config.toml
norm_eps = 1e-05
attn_scale = 0.125
beta1 = 0.95
Each number is 128 + 32 x the weight over its row's rms, rounded and kept within 0 to 255. Layers, rows and columns count from 0. Numbers have three digits each. The size before them is the row's rms in percent of the matrix's.

# v: layer 3 attention value, 128x192, rms 0.148, rows 22-56, columns 0-95
# o: layer 3 attention output (transposed), 384x192, rms 0.136, rows 22-56,86-119,150-183, columns 0-95
v22 097:079094106140147168152164106175172145161077164109087200069137128157117155113106168120141119134118174090140128115131149158142113119140133122139156096128108138141103164103110067126162107166137162206170116166049142141139158142087179111126132124106106113131133093120124047113118113178186106175
o22 112:143054127099153072098154121136105169080108107185138147178085158120149118088142194149108103201104119102151147125150170121127087128126148197160138020112111162132148160091154110151082107103153130099142119112139209140176127106116107176137142122163103142132150143048082133180100148182099141140
o86 079:158135093109156148148131115087152157160165152164106138112165102171064102089124130146033094131099121149084107134194105128093183136094110124208118143179099125098058115095153157150137110112098181194103199111115153135174140117107156109114164132090097153095156104140188169091119100186139186148
o150 101:091161123149165116170127153167157120067088128107155102123131141102120176172160115153092183106127143109174084124147156147124127146148128065126121092105142116136127054130115142074183104067118105086100045169134109115065142118095117170145117159133121143128079150130123143111146177087126114160
v23 094:128120124148142112154103146091130163167127139142188171097127130156149173194142098157184076173128143104155074154156183121142202105083160088123157169063158109116136136132148135108103038096097176179161068102093126083126088132145122223103156114110164136079154135161093111132105133136142180138
o23 104:048090094095137112144123137101168114147137077100207081119122087193097100165114166099131158133099143124068162172119166091141078084181101173099177100142186153139154123157122172160070162088195156130109139162096148113096118099110131172101123115091136160175137109128085125171145164115141147160
o87 081:104101124149152091135180143145119138100084081159100144122200104135133096103130103127083076118123164118187135156159168153104119123156185150166145146054094116175154135106146148156163114132177114117133080072161141119087095135058147115095166140121117152127148168167161078132156156155148145058
o151 100:136103147182109071128098073106079070093154112161131074137135150125158126140127128167134085114090133167172125111131156100108115120063137168100104110127143069122140104126129124126104151143095153188112119016162083113153165120127110117130131118146142093108086143049097161119132115142159120080
v24 093:138116082096126162101162110117104150145148078164162128149137103111050183160102100147123119100122163184104129146109212137109116128147114110129199044154138130134141109189095137115083123114117125218101122075055087068071094084120113174117056194159108124115106170110118167107087133122118178118
o24 103:133170144154150122118126135144073162143198106017165134163164102172163116079160157136146122183138132079126180125198125104080093104137089120118133151088081122087149117144164148125095081140200073168144144177161124128109143146140125089133119146161066135091133085100109118155095152102183161101
o88 089:140101095166136138118141119133065140095129127119125161095141118075107088094177118171111084112146120133134131177092112172160120090142108129141133074109117129149142095156098121141134155108073108103107160111130111141136102151055114108053169134071130140149090127107187070180124128132144163104
o152 091:124111159114120136063117140078113147123123130133103112103114160142111098109114146107175197125084085154127030105125135130197127136128084119131115045115169096131185188147098125088203105153121170124137140163128122068155087100094075169152166086179172086162109123076134091155151068119091159144
v25 106:130101124151113114184128162069152115145188126154130108147151213099134119141176160122129106150190130160190129178163107106144130104155175162164113130150103147188134157087131097078098119136125113149140154109173138111149090065112146088198119130105085146082154127154159130199094104096073136203
o25 115:163093147088076151136074154122119135059171191168151120096126136170062098096147134087086137182085113134116112159139135161137127061068125092117070178109132106176117104115126090124156053152117106115128153145109106088099133089103113153071161112092104117126141069132113190132148163083104172125
o89 087:145184106095132181105164104147099041132138108120079153116098128095133155094125123149121081173113126179129100108133115073152118111121158138151158104159187083142089116134146141100123145140090121199118109019098154145115179135178119145131167123113132109157097142144116095088165136140135168112
o153 102:119065107125108139133154155122114093134124135085097137131103154156129146077078159106174125139096082163093136135135120143095102139156096133072142205126133110153154153099165125108108157094170167143114091141122112136156125120158179155170131123146150096188142180105088166122156102152183108107
v26 098:075121104152134147144076142112163131124080151102121137143132139192115127132146077100147100198144180132116137097113150090082110155095166088117121113088146122137116149143097128080118092133088077128183172127159158139167091084088140159107104140151173109120083172153144102141132117149108118107
o26 106:137082144094162073095155130136181090139167082149135146131111072129110173113153091136133145137176115154106143093159100082078188087070095126111103153148144146085140088102203121150101161113134174115124107082141162133062107070154136147116088151091164085081130192129059185082146118105147123057
o90 087:107073121158118158115115094160142157110068128165183142075157142142108195111173163138143148122120071151146068094146103119091148106158092130111125168154097143087147157140100148065077084123126084145080182139129124142147166115122132136136147161153077140162192146128144159106190167120199054097
o154 102:099116098112153141087136153091113110107079072130087109151112123180116084111098104126107086118162104107196127187096120150117187100161150171140180173146145131150129176137063129122203124107124157105148125119067118061176123117144123120127108116161127160149128158158164136177188090122159183206
v27 100:127185065152093172073138167097102126123131102140137103195157165147136108154115178085108145110133092138134101154108124128147152081079094114146131099130071075133144122114144086162080104139161085075153149176102068139097113120110111106073146107084114098158147177149182100146059136152128170131
o27 106:120100130136110140118136103130127087104108136084145089151171155114149142153057129124189095172106103130110143138115108137114109058179069166100080132044160152107082131145130069071103090130127134199115164187160102133143109090099114145111134177152178107080112135053121091171175178077100146107
o91 087:138152155135101140128081092085164110141056137101113164176177151121160146146162074201109184138144124118108075116121130086076159134076102195102133160121143091083137186110063155124131115158131095105160117148160088112123119101167151146170097127124132116150156114141062139122158119121200090140
o155 111:187144101062116126211115105026119139121162139143100147087112158117108121080140125088136120177130120146164144129099105168146090137111136101179135052167091165098162112147108150118097101173077085106138106146079164127160142122072133130063141139066142088155071132159130113132163152167121113126
v28 097:135141097099104111076156101092097144121094168149121124101138090172126198144109148160149110135182103152124087195149164100140111184105161084100148061129100142077089122104068161139120232121140077172103099111130077166085105145104200085074163132160113160138152091132156081092146140095132106134
o28 104:119061127125109179152154177092122157163134166084127128126135141134130180188124122067141151156166180073121146157128145125130096175140090186111132118151132164070124192127163172113155077151117173083124098184114141137146096125167077156162114137122118166118112086120142166137135154124127184164
o92 087:125130100117106167180153105137138149138165112099109198131141137114123108077114112129169175154158093135067156120095101105103150115130143173141017080143149096178125135082159107133151149068155100114124122124174178169100172115158112137142160098078101158171081092082173143142135102153140114153
o156 102:151144145106186120096144104147077084124149082113162148146158125115157087161081103099159103121129109067192135110067123161141114166091154098111103154125036137170115097099125159091152154159162107119135104175116133105126181160060139160113175137150148053167179142126109105100103109143107105106
v29 102:154167129158128071137135105105177102180083139081070110147135134130121147131149083104103149085190148184183125109070067151070164173138130123161139121120131154108101177130105157151111113150111165098148170177039116102100124151102142153101144159130139109111119131113107116128113176053102031129
o29 126:127221172115160097107176163074173119181125136139090189092096130137128135125159102095136153115182018119066092147152092123157174123136078095157123144129118164120151149146089182170100156102119157134145146162147190151120117125172121100203146091123081147132114108093071084108190144084117091131
o93 099:162096128068139148194158122122105100110148137117104122119132153125165177125134098151114103130152155126139170129159151131152186083133128069143084180146168118189110087099124130130155053098144121082173041099136139067115168073102143116085105133153077075089081110104135212065089150112135157181
o157 095:149130120136112198130092114102122127120121131109164144076059103144154130140108163100132116129062159140103133133140137140133143165071181164128123144129171052084128132125150185151117107101124104138154140139153167174128114156125158128129167127129170122149133081128030139140106146203127123167
v30 093:137113109151151142131143126131116123110127152167128126074111172169162144101056105073210081084099134147175107125130102100149135134051051128196122146167152161125069116121145084130116096110161161057099150113165084141144144123136094151147121165118152093103107161125096109137162144173092128074
o30 106:082034107115109154135108121166116134152187097133177120133168075134079112153152156119080105130132163100127143100129132155113102178087205124125084076152106197094117170098147182069040133152135133090131091120125144136164135133149079112121139175137126111117081162095101140130146112065141127064
o94 094:075063144142120156126190197143128139113136181203140134133113109144146133160173113186119052131116077145134142121168094158116164115111107128146072137155168146141158131160089146065133130141146117126182118135106099147113113171102170091175163140083107127153161101115155086079111135101142110106
o158 090:150128107137154115118118208135094121056103149098124088152178109143126127153154128137138164110170134150132155115149082102148140133198092143173127117122107178089092056156111080143150066090100120136104131079147111166154126121096200158125169127104085123107162180116129070193101087155112129174
v31 103:125135123135100083119068200178156125208183139209125122106175113126138067104110136117088146106085175206091136157134123093122152130141149126096099106128129166142169151163090153166148078145130133093068088167122096081178105120154075135142101112141140108138166187119120097151108135172114103092
o31 109:069098106160154122059102166127143119112143116099081144117137119166167082137162089156161140148160141118122114119150098165090164086135116113111163086113159120148169145141100130153142124111126076104143187103104128144139137150125167064068102101151083167160116110013112101133130116178078132098
o95 098:131125105128133183148105107140176064143151145121161073123117061043181112106175117169187103126098076136156166055173104091076071118158183107097110138191210164140132202118118175157084148111157139091150154162147134167121166097170129119135147161117102105148160086125141136110191151127107134171
o159 092:134130157171100149077134121137141124157097166113164156155065123126121125092144072139151153089063116114134136135099124119180124147166125094138170118150133183097134096116135099165101125106149060180169143081145162129199135090097103137151103169119178104052142159188141090111147135106118136185
v32 101:087065131149171150091102071174109156151142120112144152134097186131070131107093120114137144146106153153125160168147207100196159119139106105145102115157118168105129128093131152096133094140155141099177108158103136175169123101140153075115112107152137151135139126097195114180092074147130153152
o32 109:116100059080086122110129133158169143143175120153181176116167097150108162142149136129097106132093086149138138123101143174182119124165151118092128099140075152174143195167156057194091150059109094048140112106164114131172115117078078143087148103120135109073084113126096143168105129145082185131
o96 092:146103120169132098133177135107107047130095105135125114170123144125126093195119165136108145124109145181150092136122145111210133139079107063037122149134104120089174124106166080091183122131172173197112153117153023067166142059106134173097113176110162159178131161124113172100119115157119119055
o160 095:129106185065167139187142128157104120128111157127094103081128073115073139172152193082096104125083139144161140109140093131183171124099118139205203115170140144197109118149178139090133120099139076085128169083148153114146095122117156157166133114110156122144081120122183147090150098158149146156
v33 096:115115123145054098160082104121165160154150193122161150102099179124102088108092099140068183173150144089142148113119120103124162121168088149091109129197156140130172115131121165110166120137184141033184124133104154161152112144131094091153115134155157113121120127140126099128103098154193108189
o33 104:116117120129128091113160107145105106152172144102085162135128094125192140151106089199143151101099112094124115143076115120093066090101153132146147105126139178154139109135115118108137177132179099143221160098155131077123134152190143129179155095189119097133133104117108176140076087167094120161
o97 089:169177118116047147111128139108130143152129165158155142193154139130107187172108124169110106160145180195124106111156121136163160135126160149126143167147170047089109119107089103166158165111143082058117125069108141089099134185145125161182113112142090112095154148087132173083065141151108162072
o161 103:153072118085127153083150130141130103148050118095149076050053107064141150056155145126144084112115111096147184139116148163127110153141108190130126144171096138117149058121115110177124142168126134185115115120100196164160089072230141110110124110137127127112093111113122107128148154155122161195
v34 099:119168142093085098159170146159136086106173080092126172133102086111127094146094151136159153100119174171186130139134110127130101161133059139148125103120159159024192064105084087140149108128105138139138107119146118092148097177165168083163179101150127123123130116109146130146136124067120073104
o34 112:133064096095135135136121152119112163062111201106131148128084145079111084103155133115119122096142120074144131139090147161139141095102076156116108161135121088123156109068115089125139121110121054089100100159158153140129156119164082097119118042142129105107129126130123135152159177148211086180
o98 086:125154100153164086174151172127099073163090109094155150165137156121173140195091165108142169102076159120130157169185117137144142095106179106129127148114129139089118161117130130161128122154141152140179055083194048151096125141060176086139153157115103113099142105190177110122125104111139116129
o162 105:102105126123171084124111099124131103113139152144098115068150122123143144111081159127145139208148154143121103086122149081140110085171179166121135171096064127158108103143154156186150078126161128149062141107097131175116153146127083140174088136103111105176112118128134153122145158157065125135
v35 099:123185120098178157145098106139111128171158155164113134185116157174120136104106136114185097072157096172134125157171118053109137082142036182133106103086102132131086157163171157076116131100090089180128149128115096168099119141182138185128153133102202184098108152127177063150072087161128070124
o35 107:117096139159101081096153136119153147148102133098143146120086099119146184201096128078200144138130175118130126112140141128092124127160090173125127087121150132094143163177118098127183153174180173128165108094094187153165116165168115174136132108183118084192117126129110106122137106101143136077
o99 088:078108167151108119140094141137095163172147163118102099127147142110089104095195093109124144116142141137152199111134138150170184088109175162153170133103112137123096168119173177188107147137095135160183124116135165087178139137146146154151141164092153104142184081106057109119116144184147148114
o163 103:092103167146125064137162099169131116124194135150123103095089132122149122092141143159134200125115105149146103096167057084100153149099169094141142134184103137121094194173186143082142159104128118055120100124066039123106179124121043140132092079128110187112134121068083126166159110088082104133
v36 093:157154150073135122136168142134113135161129063146106112079099167139109146143161106109106126159165112168083125121148114051197176106151115152130149168135083148131198148166082180100117203154134097107129087073115178173077124111131127162086136181160142125135073118094142140131186101135071091067
o36 103:111155100134137131130184103130109167111166107094138106137175092142114136144103112146088106110090092147115149086189118098115191147168165074155140132168084057147097203107137163133137192123150095100140055129119099109123167158142079121160180085168083072166138115112098151136165130140202132145
o100 091:178062070169162140094107066166128106083225134126114077113100100176136038104114155116131139111127180114139120152089193103142104176136092105148139145156150149156106095067143081110142103169172158145072145093169151166154171135147128061185115148139100146116148119115129120127105128112110130079
o164 094:133158117117115080165087132120061101130130195125131142145094105107152128110145038113098093098103139100078109168119152200133102144124136118084178145106060098127137105174099097117148113109113109129139162087143131088150094156091126125122148123107129141163161089084077140112136129125120096131
v37 104:137072088138083145122086211167162105134044130195156134140135162112193122108164127142146188058129121110151166162142116142106102156181109182145123187091144142160062125122187144102177142144163121141107112154106122119115113098161190071138113133161095188157016086123093127180145125110144134055
o37 111:127119159113123123117087169149164139123152080095157165125163101105172140097070140100098112119166119096100132080122077146089135131120082056127130129097174167152093188158128201126167126112102112051103132168084117119088084108157096159097073134122147150113164135169171138150121180152148102119
o101 095:177163171127150139124134160140116093166103084172113087140065101048134095084194115130132139109124091169118123167216132101104135147115142145143140142137201126087172183129079129113117154101142146178152101128160109145105149169161107131163105082153119097096201180134106155040116140079093103135
o165 102:142139191104140153094152123116112122139115169132081138103147128154125119167112119123144112128100121138117119080144123108119065127113106105132126106150148152175142078116101139156084132154123171092049128066134178175135081172195121117102112130112110060131133078180133107043163109105183153114
v38 092:103151151095123128147079177030155108158136161146159138170159121120105140171090134114110195183125128166097148119106068146178165170124130136135182147099137159136098141126164175099122126130127058076173158125151180114086115147129169099111131082125134138115147096156117119101144134115109130098
o38 108:202161195152142132127160089104150083181139163151096163172133107179178131078071164094159139147136130105099109143117154164185128076210134102057151165143171124075146145130113135169115145112129141121125128121116107090135088088105120149106105170129141131157159095111134134137163116084088095112
o102 085:086179156110151071120092114133159050108088152184133095136155133117146120167115086167122112163129124117142128124130194069176091187168139128098180183143098045130139115157128149129157157035131113127178143082141079105131062153111186215104141128177088126164154114143096117137125120155140083119
o166 102:158111088091131056139142159132125129098091104118173102134111174062156126169161150052181072146093119141127155180106059119165107151108150100142092107199140138144151113080150124184092091127155137141127103167140163127111107177133081122174120132176150078114120170109100151085104114163177136101
v39 095:137133132109169125109153112126062178124164112189144135159180141120108158165176076141108136108092135131138122127152099188112090166074098117106157123157126184109093092093124112158102138152122162149117139149122157175149131095108035105161164151176143144107135097150099121072180084143154088164
o39 110:142159132148105109122137188132149170165130119065126167189132101146104142186108076153115158131091149107111104155106136085160077135146121120135159088160144160144129152164175080096128144171166193100115173173138090149117119071140171171121129123099079136114109158142173134105117110105115169110
o103 091:113084117138107104152127172150048175181178105136129099113107129132120167145124168130103145052096133076146051094137112154113081168172115132081116118135087153114125119143151130070104086139138169125116111196102010117132142145109118111185146161162054195190137104148139130114107085131127145105
o167 091:146126153077105146158121142190118115102154103150146130081154168117097132124164158128196121105199113151139076108128084106128131121125106201161095134065131107114128090122157088166090147174124142189130110086126194092124163147152082116137143098102142050112179156155219085086105110146139130118
v40 092:177107119137138107188145144141133174159218143107144142144149106118097169107160085086136128209085156133128125128181093116080139127164178104088149075123134080134100136137160173140131132145127111134091097138116174151147101075172082108141169127150123088128167124169144069227149131130120159085
o40 102:106108156116113145126115127153134130193146136086145125118111109165184113120068138147120062115131103180207109182156134097114172136041135110141097150124090147110122171100125156142124149145120191130104136133142126075182126120116092189119144085093128161126107153040141125178159072089144116076
o104 084:138147149085143142074061105125137148130228139104137113156073098106087108131132107141144146156136147141139120129078093124122073141098140048084119138146138140177151144102139108122123067083138121103102157152182094168169102066136107106190116169155141135168075189124153185157120096067118109099
o168 093:150118081109157140153141211157117119115093095172114120107150169131126175100141215083195117142144190126136092136148069103107160139112055095098165142146110128148143131138145112172104149123126129129121135173130127100093102189182158104070145064099138160163144056205099148083095179152102146118
v41 098:156035094118157167108120158121111124126125090171128070110125123187110140147132105082068139078152115190121099059155181142152093127141111145182158168115133073138107082129128113142136123146088143058126118109098111143135113154123131159128160152095056104151126094155122122092145122063180142115
o41 105:083127116150149111166166111102119080059140086030156182099141129123113121153119166143115106078157108107105147149126146091119087155183171143089084158103177134125156191122103119128162119113188183157087159066124120136121147114142131107115160213184105080111098147144143095184121148127142140111
o105 088:146108075136100151117174113200121172139113154112177180116154167154182172167098143124162022131114132124068178142076146123145126122085163105157128121104049106101102108116183093101092134123066164137118108116103125135156164148156153070120131108150075153139115127087102105095105158111125118171
o169 103:172154155154145127147126092087118117163132094140129141100094130134074134117093104138145188172132149144162104141147059141128169114049112181115099107133076143135138080132109156145103172169208094117147100091112108076099150138138107156107135152098168179207153085132113132052120120135153121139
v42 101:110091127064144104122099158132090097131131152072149177128131103135119142070164102103163107061086092102125094192179086146096124157162158143132138133166136127108156165133117107081115140135150204120062187087093130177139125114138118171161067079121121169117066106149126136061088111083101102107
o42 110:150098159095173073102114151158071099166131075206127108108111139118060141161126126088146139131127115110146166104160128163148088109121074064116127050114149103102136129102159123140149177150134182162106112143094129161102066153136139113134174096181184129142092121132134073115124116072184038095
o106 080:138059154142154162119130097131120187072128116101104125067056116145126120164090152104189155085129097118075134161189096153148156141156106113125136088159120158114199103152144135157157119116093151112112126112122112129169110163102105180137197164143074136115193166121154112082136093097065116113
o170 101:146130189114107115154105148170126179168177103156126146145106149092183092126145088142107133151142161148064119164171087169111078107075147162085138151125123130148124191147102170145078153063145114123178109129111140126127059112117154165155138077142138147123087155124145106100158117186102118148
v43 090:055115127138136144122114157095145116157139186117113135157128162153175130108114117137134143163104120169087168178134142086133103119109093149173176156056156181113129109084125157086158103165141106101059085094075151170125179105156144137035128102112173086085128139147143095131151143136140079152
o43 096:135190138149201139149122119146113082177106067173142151116148157123214095090090138155067153103126191109202197095127123147078102152192109154127190104135162146171093115129133121122110131076131081121157117117170126156160140211131109140112143103164141101149139083076110121123131125113166157157
o107 088:083155161122181113100157184081175162135129108106142141143154188114139174191090102126144106177170120093088158133081062086155125124127147175137173167137119155182208098158138160147082144139164111124146091177072105125139080078145160143165149108111126180153111142145166149117108157149090147133
o171 103:123066134079093132167153127177095198097088127114082125131144091105097132134146177136195127124091109149116146139160097145099195102091186154088108140172126135126093156179126123177119121098126141049133151083152161091111156137116177145117072148138196089111113113152160109147130129134167103141
v44 092:113125129198145098146130119083160107116158138154125128115112138151152159122104123088140147189092155081097141137146141151089190194152158153117150150097155139168133156062090145151120117177182119086098173173122078104117171054148124141140105051145176158202111180168099163170138155101170112101
o44 104:113111169137138163138107094089131104099213115188153099115108151120145072127152115166073174140140120084143178139080075105118111121143129144155150140136069120137190098114075129122152130133099132166152144101092157104184130128127111147137140103154150074118090156127068159134167162106102063171
o108 081:128153113126164138115117161104137138178096097078104145096155146126134130131095123133096145108154159173108114142110113119170158170124127069145139153125152124120186141126113155064109082158093157104193140105170064091094151098165141163108073123091121130141115109194078113167085154081110174142
o172 100:093106104084121164041134140133142110111117147158098192122123122139125085131180094133122093105119077114131103168122069154106148073091113095112161185163131170148116205152124096108137125095125110130102180147173163160144088122130137142075145129136166130067134145134095066126185132098204140120
v45 095:136132145050154161090174060097128125157095142076102109155173132114145068145127136136187084142113084138114140061176090137124179117100109181090066152128097100133092163170079113148165172138121091154189123139099126112146117172063127138144135107113148130159095089150142147137155075164141156143
o45 112:167136133143096095138164155116124123112119162150123132137152134126137154164128136137109112135114129114076054145078097144164108125132141159151059123132126197139110177151134098086148095130152136189142136061109135104085151039136080206152095155134125063155165139077105164131110082150164088148
o109 088:091069074182145129119114182157103127115120134112182184154119148113127077163138086096123157114085123140167088172114177120113196112166127108117089115120190106070159111074181095151135139136154138142141143138151138106139100104167059134104099144089099102142097126131107142102129154084147112146
o173 099:128095173164198066140141117098170140124145158189084142123167081139110086066088119127121213181134139038135148194133130109136100175126152157109175119091099106109076118104086132138199163131127107130150117152148112118077171209076140124182092135189101175073154128123102152139101105145154139136
v46 101:161081180106140132168114204113179098108136149100131131119097166157139097093087118130100093083125132071127138111141168153129097174144171107053100065105082105032151123097122098148103140072145063130152121152150112141114116148144146121125080159116127116130102084181122113097102099154127163132
o46 110:159090154112123099142135105190157176144141113127182143102188122138129136146113163088093126148147121173137138142169128120158128128126119093126189113179165139142160091114131198133136116122160078127183122106087114105098050151103178154145129103153150137088126128123142142156115137175060139147
o110 087:162158079147178132148155081106077137157100214151121158188112171097060160169149114066100135150191166129130066139129129103207165109036084096103142173139136105076128164116119100143136128159088119087164135153149158115111114089110146093100134089139133152137168133158091150173163137188139160107
o174 104:177157131117130098077106101094104116187154106117152132126089112117134118142047131122139198117192170157159122161138149102119137132182116081072051119163121158146102134121167126161173161126142067162154140126196115101153134155174104162097165131164099112159101135145094154069101141063126132133
v47 095:046124161121168088173122099136095135083096130077115096168143138073100137139156116092105175143106116177220149116133136125120133142136171133147136099135123115117169182093088124115107116044109127165151096143160119142159158143136121179069116144157141075143105120067134129083133127154076154182
o47 108:101134131073166145122171097120118100150074120117175118119148126153103121108105071150136083121143113117070098083185144134215119107148049020125182125138125094124086108153150109103099167127140136147149102131122203166185140135123132117144190068142126129122121115118077137116138151141097143107
o111 096:158116161195136055196128181142146170168111129110126136195151197147148079160110136108175124168119122126128090128117165108148106110156138108105147168050090056101105126154113120146137147141118077184161089119118128144156128116142131170152073143117083095080137072103096118106098129181113108100
o175 099:093129114167084110146136136090131088115136103072062175084128073114123209113141160137101167074165151181166121171100133100171172081124141150065152128106120135143122102115093143138155109110112150096133090154159102110089133111149161095168114115098129125143154164115184074118107125125125126135
v48 099:156110127134144084143176086180099134073068158104154149099109133150126141132091087154158146089113147144125052095188150097130160124108129081113150170170121090177134116152105056239150160149126084109207108096175130139139166104111074115092137096122109106122099096148129187089113129149178086160
o48 109:168065066191131110140177139082101153103092088133188122117084158111124110183125145144095182068136113175097105121121103159162073178126100135145176110137132116059175146083087134176146163099101118087129158081114097105091099113122072132151121184103141154155172095217150124156123184134109148082
o112 090:126128152122115115193123156137124150093123236154128131148132097140159093132125115154100129142178147114163133113129101114150112107103072071088091108153139170158160107138087118131144085102116134072107119139069087103133100150145076101146099166077136110097073184219123092123105184108114121063
o176 096:152177139083191134129199129145201094113087022127061101086133119144160120106094174168140068153094117056172113156061157137116173154142148152099141169117178079101102135155150093134148156073128173127144109164128121134152163128121143089188106140149084173120157178141134101146097154111121156181
v49 101:145131073160153133134096089112147099113090114121103114159118112122133173141139124136140147116067148054108103120131116140136114118120075216160151154120135121067157156135101148201084102042140102147094095153089162124121145094208139116121081152106111140098115125153111133121136123147121139127
o49 112:095117136137172110130120185074176107121131154129135107128118116133080120116089172139109143146084139111186112135173208135103193170180115054120125118081180110148133120139144146100132086145184143132135126084158120153149133132143133086149122118121124129092155180130127116140133115188156137137
o113 087:117105142136070146122164150084176129102180127165199140069124119129155107165191154141135089112148129165117144101112088112188162115191133101168144179150103048169101084115179142111081138167113102126115112140141127134151092153128151127165139157206179122090175162138095123082174225136187124091
o177 106:086051084163171109129114061158097146098068132178132088116141137163148143073103072167104130112055149137114130130148142118076116114138102116139104193159096140128093127199116122100140139109124159123176117099167132121110110163149179155099095119131137115176107160130147115131094176090146173125
v50 094:116122115097128134108170143037193095109111193079118077143086138125119158124129167196137166136126121147090132166122176089165093119138164166162160111135149102140132134144188145138173052170111162136159115166149096188101119100166157101139150186111136127076053148115099147175124106219110104152
o50 111:165127161106163147156125090137149154121120151166139109127103140103152171123104091140101100120106091155091156118167164147109125130122134147126187108132089103182127103128152091116171126125090096176177088091159182151104112105144116204124030155162090077095131139123169178108137222067133164143
o114 084:107097196140173094118124172152132128102120065140133143077178096166162130090144095157170105158162079109064101148185158129177149081138099179193161076096108066156131170172115130173098113110090132082096173099149096095168170150129159123062074130159171129160129104169125119173160126125156154146
o178 100:206133107126115088136099120146074091140081121102137161134162118185148132112145161139114152091125161142157134067115123096091112112120115173106107123083157060145102119147076155094164117164093068132091140180124152180140103126123124098147172139129183096131103105099098142149075119174165138149
v51 097:137177086174105180134109124124103100074111102156146112177112124091102144151125163140189147108112108103140160148164106143039148150137159118127066170090143159196132202126141117184129112104203142102133153105124085087129111106117135102111126128157137144132084139131171141159125088094154065138
o51 107:105141129144134134163126067079141127179147111174173156110123094112090096115132102163101115098128062114135143165087135157109138148196074137172143150158136181167139164113158121092165124225127156128103112090115144171098154095109116094147157146189118115090125194137114112167161148114149140122
o115 086:136116116094098149055125136131134090159124136134103134188081090093215123080180152106105148087155101138155074174146069119055155180123080146121113070181151116063130100123127160122206117177086106165170084084139167103107126117147144153134065098156085136105175143158144133079119164135148120146
o179 099:142119095122132132144130094139110177088141070129079169063138149144117121139139139133175154085127165105063091131118138109099160140125159120119091053173085142124134122104096121102084138149113184117144167148168125185059095119160086169171193168148130049179120096122125169121155176141142109156
v52 096:181150176205116124149163145115066145124079117165083053147129113162107152079119117172125115126130118128082056173126179143085100126105104143151133094111172124181096118170120114110112141135170153142182123144125186070170058141135153165109117141169118151173129134072127102092191146145155158143
o52 108:110099112158102084148078118115138172142118144106126161124118156176132147146185152181103174082144156136130118126141184099101139140134160194166166115162124131096116121101032123150131120117101132175128119109148170093090132080113121101141107140124094107073134096143148157189108137136115177107
o116 088:146110160117101194120097129170134160141176121129162081073165133137116101132163159124087107120123127048204118127153134147114125097082149162084133168102153160139149118123081133163146076084150136062108128205123120173108163151118144185170132194142098137131170096116130118164108152163148127094
o180 091:140146108114168154141062179133109164202146100157114109105093183106110135103108131097130164093159145168146140149112145119130168083135100071240151156129100110096138103093141140137126193143160141140172141188117157143142117100167197140161105114140132077100133137119076128123126125126168089148
v53 093:165094116175164133080141158123094081177136089151101165165112133164152094146112092176105089167178156117117061143152133157088175160137072096161097101142119167154106081123082183149141106129104110087127126140096167177123101126103097166151094161109153112139130080184030141102085095159137155124
o53 097:172133115142098052175084142108176085160155137132149145163155134123086155167126117160080164153190159138090091197137119138189181163098125134111119135113135143109149113133081112130107084149142098139175154048150097103091128097151118164115093096131059131138116098100143148154077079089099160171
o117 096:141107093145083161109127207108074122095124145194145066119129108163140186145174096148160066109117105104145081163108116171109162114123090157138155106128176113165136183149088119127149150166081128164112177144121122108143138084101140068109121176110133141157098116166105117132160166113118104072
o181 105:104151097119108166143091118135046125125138117089149122116129161080141125128171131101150055148136109094083158072163098084096102113059175089095101162167136133135167134138111075149057080130137147151134145176133091113079100187097136114144110144139156078155117164151056161101123157139147150113
v54 094:189155170113159114127163165194173144096106160176173151144125150163108105088157130138129157123090118145165137112108108093124041077142118160110136130120185146113100125158135219119111120096110106137106129113142108179139111152015166108116099101116143162148121187144136182105116132092182096160
o54 101:176157132143130114137140074149127143068103159133094090087093066084157128152137111067125173174088182138116169139150130134174141139174117153133166111176085128086113155130142102082092175125118141115110142055181127067168098151240116140133184132160111117085110107131166091139094129139152102124
o118 089:136092110064162116098102102114154133095102112110132143086105117091187151101119168107144118093155169122113126121161077109148172149087111097098134193176135151149081121155173137146133023171126063080072135089129117132161205117096124119083153113103161073158128115182115119157131101147137101223
o182 099:116123127112069134149143120124137069174147121162155160149115128088152140120120120179184119133152081089151172076073137091061143065129174107101133114091188062132229157148128099099123158122117139138129127163173092106127128138109060060151113098128117135182149143177088135068092134100118149145
v55 102:115167091083110151126112135096172134125144115157146095060109079105144083139131105130118139114105134126126170114112125147155113114106159051099161086107138151126096127105107137080151076148123097087205081145118099145122187127179164151119163187124112143164085115146104173108144132152153082062
o55 112:134130159118143124123152099224121122151081063054083167156107149102127106105160146093162134152126119116120141124075084087091207043104140158156122111087099120167171128069188148141106153198105056118156064164168076122090122120121125182161107133122186099179183100183128116077116116129149155141
o119 091:144167066160116086133097157175201093175084163129153156138145127098116152155072076046099094127105121143117186140153089071128167188125169142081188138163188096129114185174139127131127112183096129095105140114122140096169115134108148117131117134118143130102131127143141121117191130115127143135
o183 100:147148074148148090141189176128176171071106141171145090159123131159114161149070109188141106140153226158153109127148100126135119123140096105101106147196169176109132105109125169126141144059109108104111150086106190102084102147097160132078116128092203120139108135160154133130143134082106215112
v56 100:135110211120100117178131083099133123136133132121119130132159089164109106120096163154148119138096074149165226152165122143148155079114107129115061131117118140158162147148112158133149162133104163107157181120069110158092129108164156140175086114156092146140158114153178132158096128129091127183
o56 112:121160129110152101086147116170101081202088093113152070137051108145152165129149135130143124148075157112100118137152123096078092131066143136181049126167122165192128111153146122142150171195143128113166111086097123139099113167104106159099090126122175093074118107077142129038095115123084101084